python train.py --n_kv_head=2 --head_dim=64 --rope_fraction=1.0 --init_std_up=0.0144 --beta2=0.98 --schedule="wsd" --dataset="wikipedia_en"
Each number is 500 + 50 x the weight over its row's rms, rounded and kept within 0 to 999. Layers, rows and columns count from 0. Numbers have three digits each. The size before them is the row's rms in percent of the matrix's.

# up: layer 3 MLP up, 1344x512, rms 0.187, rows 536-570, columns 384-511
# down: layer 3 MLP down (transposed), 1344x512, rms 0.178, rows 536-570, columns 384-511
# gate: layer 3 MLP gate, 1344x512, rms 0.184, rows 537-571, columns 384-511
up536 111:418549398395514515501447499541472475454550498503405492462498492467628494510541571494416487535531572477452399560573496517477396487574484533505452554533550509537517565545570447526543489518451475491542463418388442485513434455476492551419455461546472545486399567594557474453435496453512501507506503480540510549556548491565551364529524454497545475487445548590576449468473473547460460466432
down536 108:494455515434383500487529463450470470418460537408506486463498493473474549467548609547491547541404457532470404559431513586454462464494460518453522508571561461398513508544501509548586445535433471534593517482445533448474506556415501458456455438560447466521514518532563574432438488416493456514518438429433570505532458521531529457474489535453458401525481556465515483511515513596481489446523
gate537 096:551434501448454514428500524460438503492536562427445527437548442535465453495445532467496529456448553406358464518471614456545410551534502452449560504502613432505500483496444483471462505509472525483567487459474467503591495501445510554480461478388568485507608584480454486431455406513474473454537500469468507518511633481514558423560504482525524498455464527491490430461430517511494474500473
up537 101:537575488407456477464466482424460590525598551551503439460532509530586492516432554464574570426506516653529502536535463481483489514494390525548606608497466515514517471495468437539350578475495521494569461525522559521566561423572457493490473414465438565410487496598542493528538452430484488447563437600538487442524509518492530565416577520513580545514455458507488463535573437520507463580458
down537 106:534532542450527538519479441498547573577493599518469474504558494543462545538379540439464591451538476490484448558406524513479536534522443511498622601502459446503504506550455391502463506494522461566551466531508498478458565548525486527476593433451521420472570541593460475534490538446501519525517433532529551434492606498525469564501538520506571482467488542538470502441476442482579484572588
gate538 127:522583490549486544470553493498561424520486432515528527498533530493469464476536600471514506457466431527523497488443557394460467519499447522460611551426544378474518521429441396469590420523607415487500495531548529444456545467486502508487455485502511522507423521438362406597555467558501553460534435470478519457496520633422541505414542443562528437524518370392541503412507543569452498450516
up538 121:497577534472489590505469557475518385467526450437529547544522479439507479433510578467523553526442461520458542521437435482438529557561568477511493469468523403497477512475578465502440491544529461514592564578586522462449538472417427473543453516476458497502477528519455397521526484521481438471538499482495529579505412514388563480484525425597508524504579488488535451404491548578433477451434
down538 085:479494501525425530540532462447375530434486558506477435421576524510465504528459504466548482495444533495492488493535418454551418524360530537525430532462472502515492502527524525529490447488472432594506487517548440518438569641516527502538536466454460482518624537434587488480579498531467474563510459534549509399529477459613500627466495550463473547546454562554467526440555414482574484504473
gate539 101:540492508454437543457474510471451465481482458544400450513489416518433545439475555419546474490556423492444337461575507461531501479426522572497552486506518549458508525503565406552509435495595538492529512604496587535543402452467507553525431485453477536451493434540576493470396517479560546541462485532422510468443480455539528408496554467458453566559531483423381457471531437474513583488521
up539 101:513467405397505513492514474494470442505486543489511466466590412503459542473448443463539463506508458513456488531504620518524475485494591506523435564568517483502479572577507558537491408500612557466475470505518464508535562562572510514478433506525495543469436446470547515486514542431382595500491427549511515548509574490519617515478439537525528483546519414416521473503499428443563365558535
down539 100:519500483533456501531497529559475566551504542444499557491472394546453493418614516509549484538435522580513501486449494583435473484533466448512541619579414497550488429433463546485515487471497556580565546470485507501476432489571437471518556469507509503529564524554479442446488589486594470600575523463489479458497521487507431546543454457577478499460485481491549403515554490555535493560587
gate540 095:425553515451525505453540518429471474562459549518449455546423413458410544535493563527437623496514473512606452521529535443521483506569334438497621492505457521516455482503563495507452508562490526506500566501509561498499508537455487538525419553435457519565517469531524487485479468589403546505511410504514499518411502516435495504515486510518510479535479504415405453456481507469518502455467
up540 092:428508584522438591508599494506524472531596497571651503508536510574462457550488552509569499510534506460495488443568499539409478513558522471450481540509532472422442504543509512611525532538516494482468361548545528592649623380517468524500478488559325512452527496524623581466481555521459487468558498553546497466539451450477490528495521507381542545536525519441486429495416518561517448544494
down540 096:518520495566534433530576474551478386604530520509423508486503435511397535492558463591506542554504473442479507535543472432416585566556480487473509522543469587501495414551475627537529540519532540472522511598449463521518527496501496577515503433417379485566536459603540539484537445513473561480575550510464532462451495572505497500452449573497599421552477520544504475555399503602478547490470
gate541 093:516547523469577543472440492458437395489546505509538439474451529564506474449572568548643488539525453415512536490597496442502520508485477544556462457529485521455506443471536475435546559408449432493507577429404527441424530569506405438444488519549501492592551560500578540661531547507495510528510474445491438432542530452461559542524545478563540484471485527399482539450595484486529583529559
up541 099:514557530379474498523488412526552561529528511520507495504515545396584520556458567570434476488497463516595442485439523533500478528510389496469517613438673576519546464545467506498471527416608549521517576558449549444493441553580564443590478440466532433438533451440462443490463436475481445522527495521552548524578497534520454476545455480537516530517579520489353571482530469524515468607563
down541 098:453470523490560492503479539488546441546456459509440473512541518510558522492491620524457552524540487493489543492529455465475490501481537539571557496480533572564416509535525579508567588469548459525571532507493474480452464540533553555440468511464512510498547410474569420546394526644498479540586452428583516511463535587492499589450543541496426502568493461522500546481558540503572509555434
gate542 105:562495533504431373557534467529514464492460497484584473423443449531486450497487531463398545446574500482442448524422477432478599488522548477463521533456494489520544592510550505433555476458458492527481549560471533476523436492354448441429404488415563448511502522431621514546424581551490486524485503523512531453445421476555461489499578522536524454482484439426396584503394489545486487465456
up542 105:473534482519578519494583488441551446534506530484527480587485566465460462449462581465447461430562519498538535435509514508467511530478473501482529452516565459550464426471540582443579493467540540531539478508388447384496441597524572484447484441395480426450507507493436485427604494543498560459559506511612515538447427512416551423454493488472477591494441515484451464547473514441510600579555
down542 106:595524581541432564473461462474416471509458499383584494538455500476555504365473578453473519524514486420522532465585503470544497547459508562491478425530496432562505510457450578458540482495485473506553543472483439571472411467577534537507502452458469437594420433504556425507573511470459578491633531562503523520556474470470514426438498533414496521482416492496555506542507429529388504468556
gate543 094:530512391509564489451538483430514446601536493511490512501452538546495529418444472501504574522418527511500508505593475588456551454572470498471476482549498532520529514474478496471502546504571583605490505566502502524447474571448547551440519463449506522510447527402491503478399571417539590524524574563499500535526550479375467432397449416530518452499465535451462508535541529468496522499460
up543 092:495512476475449502402467378498601501493529463525615488533474500515512551505466463552532527476581507459555505550527419563467442484428355491462515500474417504483560425596474435544446572533489456543481540542517573504528460584515522416408436523444488530541526417503475512559494439527464463484567496484508490445436564571569526541486415466431475477597534422415538521433558562543460540609504
down543 099:464528458434447431463536527532578484475504487554606500480590502403518492484562500551483488496456419522542390571537570538518565470470408456471478444460484448504559471479505519542473515505542483472489353448526580565546546427547510552453504520506599539516586523409511530471539482511396598532507506576503519420551499563446560502479455524540568488436512528466520504475440592587620512502528
gate544 106:468451488400450489399521544444461496353512531511577478539483328472453475528533449542537495541529450589465507513478515503492425478473547463460385557553469420572475456485544508415537465503507521549407506472539383500472594541651452479496535502499488519592563480542453436521491420493464455514489442501499457451438498451459506536492477578558592507471519454460461434473474473479497498520454
up544 108:514388484440429434498552528505528552466510516447498472592511483482512430473566455492524552522535402578480573476521530502496482533532501529516550539537466538494496504418513413480487385459508499510368528552594511454458527581567520554487510506547507488476559504451401519572469496463563369516469488498482481588498390582493516520515488520467514526500471527445487398460470569460449508523413
down544 101:577503486492431499486539509535435536542485463442473525550489563520589476448483469624478592537583490632447433551510550515472472598574533490513456439518409512547574499446547497553471455486457470510475522545557452516534582490558463499486524544455453458515494430502495472409456467461560436588475490362473510539467451519519439525499544490537444524515474512474488538577471521557533525489388
gate545 100:553507475527488536584497492495483529545530574463556575495561505532510571494544496502560573565454482439385474618491460541404495474574469463495487434452464459528531479529469523489403615510453474487455515475372531563494548564480546642455441506511467543471402537433347496416448493455461581472420560549497466498497519478447546488541485563557527576462526560484510452454489430423514426446513
up545 102:410444476473426537615490550493557478408526528537580512446455563456433428549314444352421451508503454590430447543479521564487511459446485530540461481561578498497430524517460514566582429496503516522500550557604456543534519450498559426487377487597456442521541456572611542321575553560502433498478471505402433561522572472500433425512558574468600464544425575484529514442522506480526508454451
down545 091:436451413501436429603461485443552465429487487495515486492469555437508419547515584503438523558484459584505471410596504522534535503594564553505485457505505445507443420437450501473628543512452562551544501512487529490545517460500579551436443503498490485512505521437481516502543488608563487384476474441500530426516579482520526451588427537507508565387497415535502446522504577445512458520559
gate546 097:532400460565535478554409557590539532550466462544453393455484548482602563539453495515557509530481533435551473465460483498551513494471517483377514530535538486538502510576485475511448477564491470429529479503463480506467531505489548508512480502489504558499458478464547472493504364463542511464478548465451467543496523563474554469397550460494471527587605460533547439420531482470513480482392
up546 098:509570492493515503505620516345470430450507486429570443586556456399457554582549517538452473467495394503506481492444568517610509533562490525531432510470455536526488472385559409483525510568509461461509416465505518481478511459516500471538492474522484533529511522523487506450521585518553529469569560529474511484513517515439434496498483397498511405432424415422475560509462508438457556536634
down546 098:458598544467568520527546438436490455405506566480442544538565471493511570426459420466409461554479399529528598553543506509422490494418451598458504601513471513538502476495605433549562526585544533458434480487435570511498523567536499427441507517537509487479530556560513583532524531486471600394393418486442503664461533524496515508536489470475566581509518408507457467543534562527498524441512
gate547 098:455526573579543489551533481534436555523486406467497523558558505531367470543439616420457459509489509486442504426523502446594442528546454483520404428506477430525489478441452422480472515478562480546501513494568401525498516597586497534489543493492548537517571522488484561475504511474465504533464634476465498573469445500516513517497537492416414442617469486573496564543475556449484469573438
up547 097:438529526505495555452463502427568617526473573596483468557586504461508505482462588464508438452522551461470474551474523542484532568501492476456590524451564558492478400412465552493480508497471519519537517580359518500566573427558525480524505507541537503481421528531384421508482519486525460451577540516566479541531398579514459483576491503512451498438573574476438441456525498532519546555528
down547 105:495556580541430500514500471533565521508595504521483483569483471448466540530536526356503459519434512480393454429520579494511528509483536442511523538541514557502527513441485441433468495453478464492517468498523509518492628468560532591566473513477402478467543505468432548562503534476554443540504452522531429532530551572473514480553513363400392580414531533451460512508507492488477415540465
gate548 099:593489488430510482470516528536470391520378603550541426515503430479482630521536573565478582574539429562526545497470567518581566426535406542470517442555513449458477458574540435504619514556529557493554498539513501450510511534506458479506526494502478479508464498511549541470469543610463394458475582471552646382435433467513523487542504532505514485521510399494546462486529426465482569558456
up548 101:552410523340493444515546456480559433530452498484443521467434437441546472451513454456455563438436609480504469457499475474461648507581640554558561444519531583493557475509579534445468571392469528517521476553466548428569410491404491506479551578468486552545505490477544583523409451445567464478582532501445442472508501512480438520439598523483377554551487437415522580514605494552510541507489
down548 102:516445532582456419516597548510526519443510590477502435514511485473512471554518479473467578481640560481483457456520495555512464538515497493496481509486548576532515450460504510527501510529609496490485474461485496516573410503337417466501574508568532560557551489438527549585543547591530446428527538523530567469503497461450503462487615494615492420442513503489470512552477398507448518547503
gate549 097:574512459425455503523438413615535403490515546488481552412465504543486465405521519588631505514494541476394549482454583513567522518529497452504469577432482463471522445450514505447559521464499471482463547603548539516504536469534435559483549525502509429531517462420517571498448584532531581503558438505455524479508442454471400463410421437508416537474466545512455500457439507443536504445532
up549 099:438451596532535566445516493479546580518526576481497525475549572509571468574519471463501450548508582543595437497472488601437402502448431537478478489556545525467461438519513522498516427475516516567560457536446546457452475557498577524494522518512601557519634586453450388416515505480532539514479492569600497547419498477538522515439523554533583487511552511463526501610485418497541472422504
down549 099:499457434533502447507544419559526573498528560547428471505446477544520540626452507530453574483464469500499487522467396496401537510567556463560496575494417514458529537496516522472492517507502501427448524667462491514440441565470515395561513539411421506498526563608468491487515477456438529530511610552577512447515434563517532523526524473575510478485546467402529468408563428456561478434516
gate550 098:475547519524493449491439541470534481554474456613518462588468524422495597490528554581443518565523442536380534493526446470534522540557471479503514533567560446531525453503488500530427446536471457497602483495482512563489527501503456573529488508547566512591440427459451474436589440458576496494392440484432438489527430398516433582468499470525539502445501508593482548478523519417595565405551
up550 098:413456466578428493363478437513578602504565411500506426540387552409526454506576558560465527558501528547587498509464563566599530531499568555518532555517546414395539595609564559497487520457559496527516443477428496509546472524523573453508494413552440478510513507487465397442535533518566487479496527479482431461566500542488532509529440535512566491426542524587415426488527584386451471460514
down550 099:489520497539508525536559500510567530418545475476441394478452582554485473400502545504462466500482516534532490434551478575578518506500508583494556483534608475416443523466458417434503530416458546550500446468409537487471514527550514510464610471565484516521407489600500445491652521426592465513510586537476536466548510560568477518463448602479486469483469465518494438450563498512571522551456
gate551 092:505474464562501465555501559416545461547498379471541472582472487454477486505457554527420458530483431523535582464482548557525463583454492500476506490470531381491414527618479561486486584548538536557499531545459503506593487469478526548518391536519455446460465539539501561562528520554482463509512559508489532493453464607500520493502415514484516556519468520472522520402460511463438548458506
up551 098:451422476544384479474504562503583434470495479487494419464558499506471499468494491544494505541435429591482501486409547496554401501490495496487493501497557456523477603431476522398443514517503461545526489567569467522502414525527569426505441525517461524557536528467535502534528537599553492512512598460478447478451475497491429527567513448518537547536434571600491568489422514468440469506444
down551 101:496558442526445480577530476517503469468519446505405487476488460523547499555477479598405500456415409538451583406468545471509468515476406502520463438333464551508475461500569390498401498526418596453567417590416509516445499484410519447427460447440520533543492609510535566505508545574441514500508471542460462438491500447471528491494510439457384506522507543424515440521519540533528507469564
gate552 101:561503533551451517385404449486541516554517500532525477507530459497547503470529528482415569475363468544485506571420449383532618408481518537493633502533564471428558551461470487493554489508525483458424501533464493518413602549618485496465426595494532454546596452528448504542389535547411467512593560461521413510478500532498480469460560504527450512422484486525500505488403407385480493536642
up552 103:503468486432464481500545457586480478434467540475461541517378505482498537452474502434525425513539481542484521493550595523556550483495567470494462558539506485572480559486541454522449519509453559449576487460424489442454475483440536476429414488491518511507444489525550498530480554416483597492529432481517426521552500433516437548494517517435576578566480388525609486426542523468418376433526
down552 101:404470490431581575528554520516465486552480530410501497532472439497471474400466538470547444564543482473588526532589478543522512510553545476536585469458491489483420550433529359552510466496420490431547504501484530483454522536500470518423552500460528546423470418521495437573439502469505540431531502480487454449594441413463526490588549567521485440495430485538563483457457461527488459406466
gate553 098:510536455372458508549564518548503465515476502492517569520582573440467542532516523466540494423539479397442481503414509524491546495502535497508433545519564398550512483496550521584539514537545543385453481473462486602610506532511537575475506467594507491435515450372507490511471517519489455510599509565504629448517456509610524522477564528674468502563476503478425594518541538475469467502491
up553 100:511478524527543533535521498458491457440548469502493482426449514503588509591479465486496495540480574416580604437558445521468468571421543542515478616557515382510448548449482553484590521534563484505498552475479473493535456530462508528513442597514450498466529471448494490454497589483342563508547427523489533457472471470530488534520506439492462486512519443504578511458534467514475661508492
down553 100:486486550546446521493444449425449518449510410558523502487541537601525489526489419414521495466442512500575498455493545410432518520537576529505517479424484485513509493518505484497518445473521456532462532413515467418479520489495493523453470553432627545556484484559491524601552441459531485441399520431615435467423552501370504485425562437535510512406497437457359501517397520381487487518507
gate554 101:438525518528566495459559642555579488493422482569513633514491524452479530444501509365456580502481458582469534521508331516455502510529540442611569482494464592446477556495453430561469446556506475608481361478507511489467429473428543541573425543616501607536471467437423562540542521456465429491581435502466580475490477468509591519537453492443579518482508418506515510511567447545417459482488
up554 100:546455532496544477506630491540598616445517449498519527434523626381495514511505536371487478513543522529621510548457464402500462534450494500505422521489458467416493526498500540608393491465510516528592468478544514496491500473471509539500561645448435473550568563448349534516477433569556522454512475480495525531494507491421534479505415500503477506500486462514578572494580423500470449411517
down554 104:478554468563571455400526454552471542460486532488536449443486460523423438548510523450518490438641424534475487506452477435531452435566492490484441493506535393424495474466482445580417523490486523402592374538485532422463454449520514543436501546478518471435449487525505493544531417472558466430460419537520566487437452489531565504508539430502476428528386463494525510581534557640493540448576
gate555 100:540525470533469553589493511462558504469558591475524448525457509442508447550497505520554521528586535520457455515441506553545467538484458487517519515514484444502433514445556479435559547487417430526503524516523429534519466525639563460476522385479555487552492499466572533513491489485442465475518549548432481525535499499426481486530505519492555564566514576473451516531411540513536424527503
up555 102:497542445460561619554504514462467463605504517558499499468437533476461471528573549472472495525483463565515483525598499583463475538483575521558430468541507514500468508439580545545526601508478480495451485538463423398496437567443477551484448484600470624532545518501534524537515590500457535493434476554510539430427449503516525455481511463508393620486584545500466503443519502514508486497582
down555 108:479575524516523578552417491512491496589490489421537491423485555401492450514437539565524562540446415588483459451539511535487535511487553472609435474427477395450512438482495430500578479450559551550444539527467496433583509517460482495506445505577525597489469562458509556511486511538460600521461492564449558477464372564500468484517506511515437484586465479498440435424504550479515518503494
gate556 097:351497536563508475476433493501383558535509534489581479545451524483476572526514495596504512500455567533536536503491550468480491461565454513482557470587508480499542469563503414469460423486506601428524460417560508624537497580420391533484527460464533473439507493449412437471518512511351541531466600514500477543503557529499481444520463520421481463403539489518446483591503498504559422585470
up556 097:419449513479534514555521528466498432559476569528462507513474524530480510508437513451504496449494478539587495460534478564532519533558507487502485397573460537461455536465446398553460410542464442518346461507548541538492544559493502541503582573545433565631533480456463592452382478496554458421426579548521469523476534607526477521495546531497545490441479497478397419586473486534499498479523
down556 102:421519536537511531524503504405514517531398546576457499491515449497469445543519535460520509529445403580507476382518598432453602483433540540453474519504425469519440483491496436515462447480447525578413527472595446508562503475529579508462546566381518476499500485448370557493437439507482585542505476432561487594467479550504463535515526502489447373427528450562361502575447530519485454576450
gate557 094:507469493462470487479480508536520493505521533515451536515489540613540518556437508518459498487507528513580511522552513483576526613486555412423419667432450472547418543584479566531535588530598530456541567492454566490569377453502414556577459495443480542486552542485596564489520508358589591542463547454543461515435484436487560515465530520475547499497531438461558533401458509469543512490493
up557 088:488508473507500466563491472457499535568431509491507515568544460573545475499434451568543499474517484472415468474554448484488426554526534520448573415436589418555549479512453518472478525544524446586587563476437541466490477514407457442510477487536452541517532494485523594548516539540518568533473596534450479540442666518476511539487531504506472527542486515517564549491516537453517471558489
down557 099:436513504560521434412595508528608501507480609533520494437448501591537448519457517502521459558506576523458426527417436544492572450554476513481480479476592449580478556507509508499474652552498393506484533543510427519476488517520534518478491605542535557502520425517435533522493567484541474551502386496476526573502464592532483571504466482450476529543527597507590437528583484553529443586619
gate558 103:513388502491563478594559473594564487516472417518458400438608473543535544612440581462505602479440586445553478486387487544545534403455473550518508511510511405617433423529458529482521475536448466489460425442410380446548469527578478511453485546452547447401497570527525398548541503404497491540483443490477533453449533476517526543527484516455452495507418417498522539421567491502523460543434
up558 099:573440471545567522544504551617463440534531431499487476523497546509471504517500494553565523433545507515522568474560508480580496457511457581520517561522510463465475527414464526451535449524521497474471437557502501466510349480581543477445424482416565410494536498519467493543559474443497525568497498454531492505481533553474444568567514533466439511551479540571462524478443468521498558498496
down558 105:466480594537559525502507621572464498591436499466622448450505471504417458500487529509521504387474629516600452400450467503411507482457535458556532466535496452426531496506446571535461421512457420515492388468478463471548522567563440518434488584503530523462477447457601466557534428487448491422531530458546467537500439471546451558518469563560550454530484470458500475493597567531470521571465
gate559 098:535478467453484562481482487443473466489418435500451529505560508518569533586443539540594467579612492487495424456448573436546460482428514575521415512531416482589459564529517491470463531485482452500443510508416549482478534401564450626574441557488542514515498531453505536509493487530584501530509633470461432633483539601506498493472534556491402411529471518542464504448472510553511553478403
up559 094:530407535479513507473532522415576524525585533474529487512501461505545472524472515542391518577499462541467557540448532589419547547524466486495451498426436476488563601460496561550508544449460509541516480395554464523465463477581432524466479449478631549506473520437497509467569542518424561555409458494556534526456429478469483513523452619550537472504477412533540452424480451531505551389480
down559 099:545448409454498431414360504477519449515476644549463519479451538577545536451507505505429519595555435401565502540528444524509583470517516515508486498536470486406501469504663552543425563550525632492555548552504467528398479482567485561464572470523504442493479526521454479458499510491532524509487465375546469499500453417451473444586541520560501487545514551477415522443530509543425533505431
gate560 094:511418525490606475523445455518609491562450504593412519419492437460446556543492494590560589520540531534479408429523431503483486576457536525481493478463488415476516481521493481548559574549501495556608589490531504521478456519489561560504497539529472458491498494459475459449441465537514475415519441456632528539478495485423556433490479471503495491549413502539505476515431507499473449495504
up560 094:625473560467560462575462524499530616511483528548428420419463559470508561562463554531569494609458540536460440512489472550490605596531529520551552535408473536509522459496465482535520550539558482578625448556433433512444515553531473452525457503432485448582490506532485545498507542556483538434405510520462519523505519520553481491523444424433488481452545423483520527561557374488410561498508
down560 094:487594411479462547410555508552474376482340531518494560624565426479448545478453413532458513571494540462484493538513529544502469491466545502511510599539542460396444486470559449454483524504437573528531446531389463569517427463362476480447454463496475552493521541533491501492504508528507492552464444496551439569514481496455525499424505523558514514557462497490574413450467528455541470530503
gate561 093:493479508530497391539570469504526423475474562512443480523411507411403538476601550443430500497534503548515435500497539544440512417417544444491545504582450562454544456486515459482456481491431486582459460505501536526540472441508555549501449498540534582499452503564466567385503551350615482447563552497514630479530442496536527494501491473548420437490512535529487677584489496516469370486528
up561 097:520498518499616508507566478515526515475476492490457459519525433507486461497514480542585526591472581552491546502512445578542475475507480491528470550427546506478515495497507572498525467567494464501443480542514542517453462424516452551531474477452601528497496525433459578531522432518497601479503448531522468533486490445463540566530454484512485466534444467411514383477583511407520540514469
down561 100:391575460617518498522456411528535545418500513505475492496530469507429551528612496482501561500454409528568584442544477500548455520468566512468492454482450476423441456511477531486515433456525508495550496493482459533584472533463570404410571468406503436514456552451523565429542594575519507507455505510510500524521470484496584550559494535542407517481430517467531557508578475483469406488481
gate562 092:477518607478545558516419621508452526583522463476491505407461443456434519412534534462528549451505462442575506611482526504445516474471391493504509500459553523494425494527582502450444482437502490427534495474461601565550523610516490500519567517464474562496524531454441512545589501429497457501499479512438502437467430463529469436552507548456478546585497474394444474542498543532521536470477
up562 095:459441467506486408540466568517514450457416508522407530549546568456446515441466438483515501507459471520493418469498586413474548468480618529534454581531455465476600524541511435500630497595532481508533518553474530445400634548521416481504528432464547529324569482543542502545516496476513519419454533520488465546570568556613475452421528525453504514459496452469504455431473461447509506545509
down562 097:549556483569373419506408454480533413515515555428557450589528508545472575483490465555473560454563522461583554473454468565445618467525439474458512496491536464590428440516466391531564421480468502490486622454523440615527476541583449541510605519486547415614513470475523474528419508531494480346484516505464468520554486443581490472540455638446478505559460471604458401511473504528498473467608
gate563 098:508598506509486424495538536516508464496480463483425553432503476527531452425477478545475526609442497460564444486546514483515433627447542487466472476477545512516464538527498509468544415437534471435572495464461484436474548503459541479522502635589469521470556551460418519503463480494519416479520504459522557486428441460495507457513481470444565560549466551560500569470496476441542432483531
up563 105:491578481396544489522509512457508446462378459505482540556444458501592530533461506545505573483545538531428521523640537528457549471508535594453490566526427535479477449514589504509559478436504494500561428501519534470542438467552472503499583470545485446533559503493502459493451526471529459530477533475434468473527509544595532428401491513426472513446429497493454414545516460495588498529499
down563 104:521537464484491477507524488399469470479533551504581562530482431502442545542553510519499443471466490545466441458433519507462488500520586531425493561563502467452456421567476495405490495466542588464548414450537460474539592459569529476558466565503525473525568467518531524404429506486517474572491531463451412524468547526546420524459520611476493575451540494560603397546465509499562497575544
gate564 101:494506416401491610487513588540593534392509497589453552529515525502545464558467589448527475580569443465547563426545470564476475464502488524511444378432495464490399479539506543529549568609507544476508553580474458544499495483500439500500481496502525388470469541632543452433433431444469512466620376552483490440422508522500485544457454503538539566470401526515602550476448490431493468507517
up564 099:572482538521518441578511390471484527514498508482490466414550454492492477504520412373410498399470567562452534544416507566562486584496543517529525510510457569405425565455451536448497452554545498527485573496451455483502497532541527425461434479484524453536437507468509553576486544477482535570504540489496465488545491535598548509492519422555453321456588509410483538485496470503486564530515
down564 101:490479511563516532451541558565483496502554506571510619508500476423490501609474472372597555551459453413568508541463423498588434620469503450482428515519439477477436505515580530399532569502559589493476502484472494515520493494521494458602498446549482592481498599565474433482519499496480620460386468458579526551471526530548469671461518586499572531471428545493498448469505429498441650472443
gate565 099:486525499527612434491544463401422528568482479526530480479490561551527553537443496503483489467478543488392557484386510500502506450474503506421527539544474484525512516515485572459589484471391378463553549498537530592551461455435508522581434572534526400405484503428467565529504524520424600511503496493433539452512381487533544532543456646441572456527560439658525449543526530590411517497461
up565 102:563493488489415462492449500409523481546484556497349449517561492489535485550428542463509471497459571480436497388513531459507492459530501437555560461525576457488485476432478518541608518525484436507563589518483425529468499518477487575556485545539404423559497514544505501562467496512550503504597477520398607443541474622469523585515477539459527504524575546502547452517443523376509494460477
down565 101:491420538515565447465426454503556450449424606496471425563463521524566484516429540454472583524522523559519478550450601490449479535515542435477498470501506519590485467489395463536550614446508473392546487536360457440416499557493545430493497499596474543588419523426428580489452510518473416524565503574523474542501516571550533531504545606579530453413389522507512608466525505491456499449401
gate566 097:449495548429559485515524567372606433532528621474516473471494538482482488562498459520500475606436495453497498504428465395500540479473536458525514459516444517521389513560568490450478501541536491458496584521482435503562427454534528511512502526473492652500561434515589465405510507472516505505497416449501492582470550580415502485456495405604454599527441394473512507516507494607523447547499
up566 098:444489531536480552507591502519445528481418508599509555492496475556557537583555507477508549458481488567454539456590438447464458573485537497472446555527516504454416626531524423500461623442493495529538462495466526452394496523439521472474456493385472460549470512475441466441470556519514477498511545530441435458573524446466470419506470517456503502572577464475535517485523404498518493424485
down566 090:496479477402415406513568518502454545514573514487463400535538519480454381458478478528554501627490520550444420496613478556527562463544510495470527498625494544521571450422497512472460476391416397530434584493452492516496482445506450442513572485559444520487482486558487440480564489503543435461468593514379460628422544494480510612480508532448470441551472547568463581568564517515453577434498
gate567 104:499480495512583535489508497554542530551598520541431524485460567508506446437400421523511488588449483438387522482507442527483485431446510535483503542477470440553596505533538476573481577511460542544459513385527488554389543594498583488413514533463458405370454591525506557502477528563437513573431502497482615518446412540486537555489499552396483411529493502523558501535506462408479521497630
up567 107:589553536533497471481434525489494513440459572445521522665512485500470449584517451496448587526573507549500522447477547543570490538577592476475511478537468506508519545481509523548502517542548555462549414497444478622546453473546481434514383419596555522515530437462572594549545519510552514492528571451562440457469460497656418511460550533464542529427480501487519534535452506446481472494533
down567 098:388464560511533517439471462520449476532492555552459484467506522562526490489412577521430558606523449498448588527593475451533527506517544502527475570444448460486346445540446497504454469528534473411523524462476481458527417392553408438484426523443518538443497526535534539472510457533548515574534527528522450571448525493523394452429540591457565620460464504521442526523560411501555486432402
gate568 096:534462426528587481552388432443413511448526449499477480515525467482626444491552454539542426497435577493472423504506517504455579523393514486387520422533544527526506497546511539557492515542504544405602484505319504570505467504513478542578437484452484487559530491479447491575497360444445514470611432583480498564524470422479496510552509533492469487530510483446513539524516479530547457476501
up568 096:593450524488529445488442403403489553474489456453452384547470545526492556448560457540559498512506537491508437490521532570554502616476514470460457538457514532437483485468487544472559464555511561570502458502482448598422493487502601482472434474483485405557464424519528514553509506568464514455609535467534497529474561515454443462494449491491484450483524491449487618444577526518383465441530
down568 097:457555507566514404579475496560475478557527502464448438492510506483412436484400516459506620500487424512457411497502424579437571466632487454541480492596528478529488515427536487407462515478446480457574446525539528483444490481414571403492602599414564499559480499463499468468550478551480413516490519487602523506442479506416463476633588498521437522484463544492487503391488570416506380511487
gate569 106:582434501480547510508484504505487409523480440455526472563459514490608519459481465513555574475490449522532427521479577527556444489447481459479494393559521559485484529493530507518453527549501463448500519473501476504567503490504529401519516443445503498543534528552547449501556511543426572528514488498543535507469571457414510498507468576467474451532537476449450550454568544514635501511551
up569 112:508452503449520500510501428425468391456484479538561455483483502493537643502443471452520512538498431506401550399546530499491496491495448437528509524520571409598493518435514468514428582456483448482443458448464506466545449562517590498540510544467525451506660474520606549509469484564491539511527543483423477511479507565510579484525464536441441467581462464471449399523473586460589418451465
down569 104:501458557500504533449456478496536376570473528506541522613491524433528517469476554514530404517447435451515552479465510520515433527472504473549429518446494473553382503544436499503524568517520578525472501458503497454506467499423558504544514465480471531536533576561506492431504490584396560556551525500516483502449409488580524511444479539419453463554509450473522409431471504458587497492509
gate570 093:494503527418453484480450496513458528434467478564486585490424503506481522457454464491531586524556505509603518520467458470512563401473467564533517435540477514495487525510557459463468493566508524446622620562547558425397416545475490487494517488547497457455551509583463486504498571500479402516485482400477522432482495637522531425530492605522552463463523456453528516429454512485496484538491
up570 097:443435496460455515372512481508535534509525565530511595420413498386554496550587501508528511512506430523477531461410405480447487394408492537510528492455464510480528460569412462448487524494503537545544518512458543545428445470454557491549482530528528492375541498466583472521494531546450516453504383516381571521493433514491564571488513466488475552546544542447520495463483476540480557496464
down570 100:504460313525470467466518587468468498526471507512525472470519520497454405479489444429519478508344505515568516527493480522543515462514506476479440554578570516531482578401389573489481555474483532528504393543499563449608477474494438497506523481555486568449397498443535451438544496392503438605565534522433535557497381476459533591467433468481510486524486500389454571548451432547545502547534
gate571 094:527530472459586544517566488578576506530494393504463542522567513521454481497567492480430493433446496550475585423455447495480465513567560559426505529500485388452379559455528459512541492443546541478539463441459440519426477497651532526379521513481506458444500540503629496413455584494462494535527569399456572511500535485507528516568475382556563511486505474531504453461534493551483398461450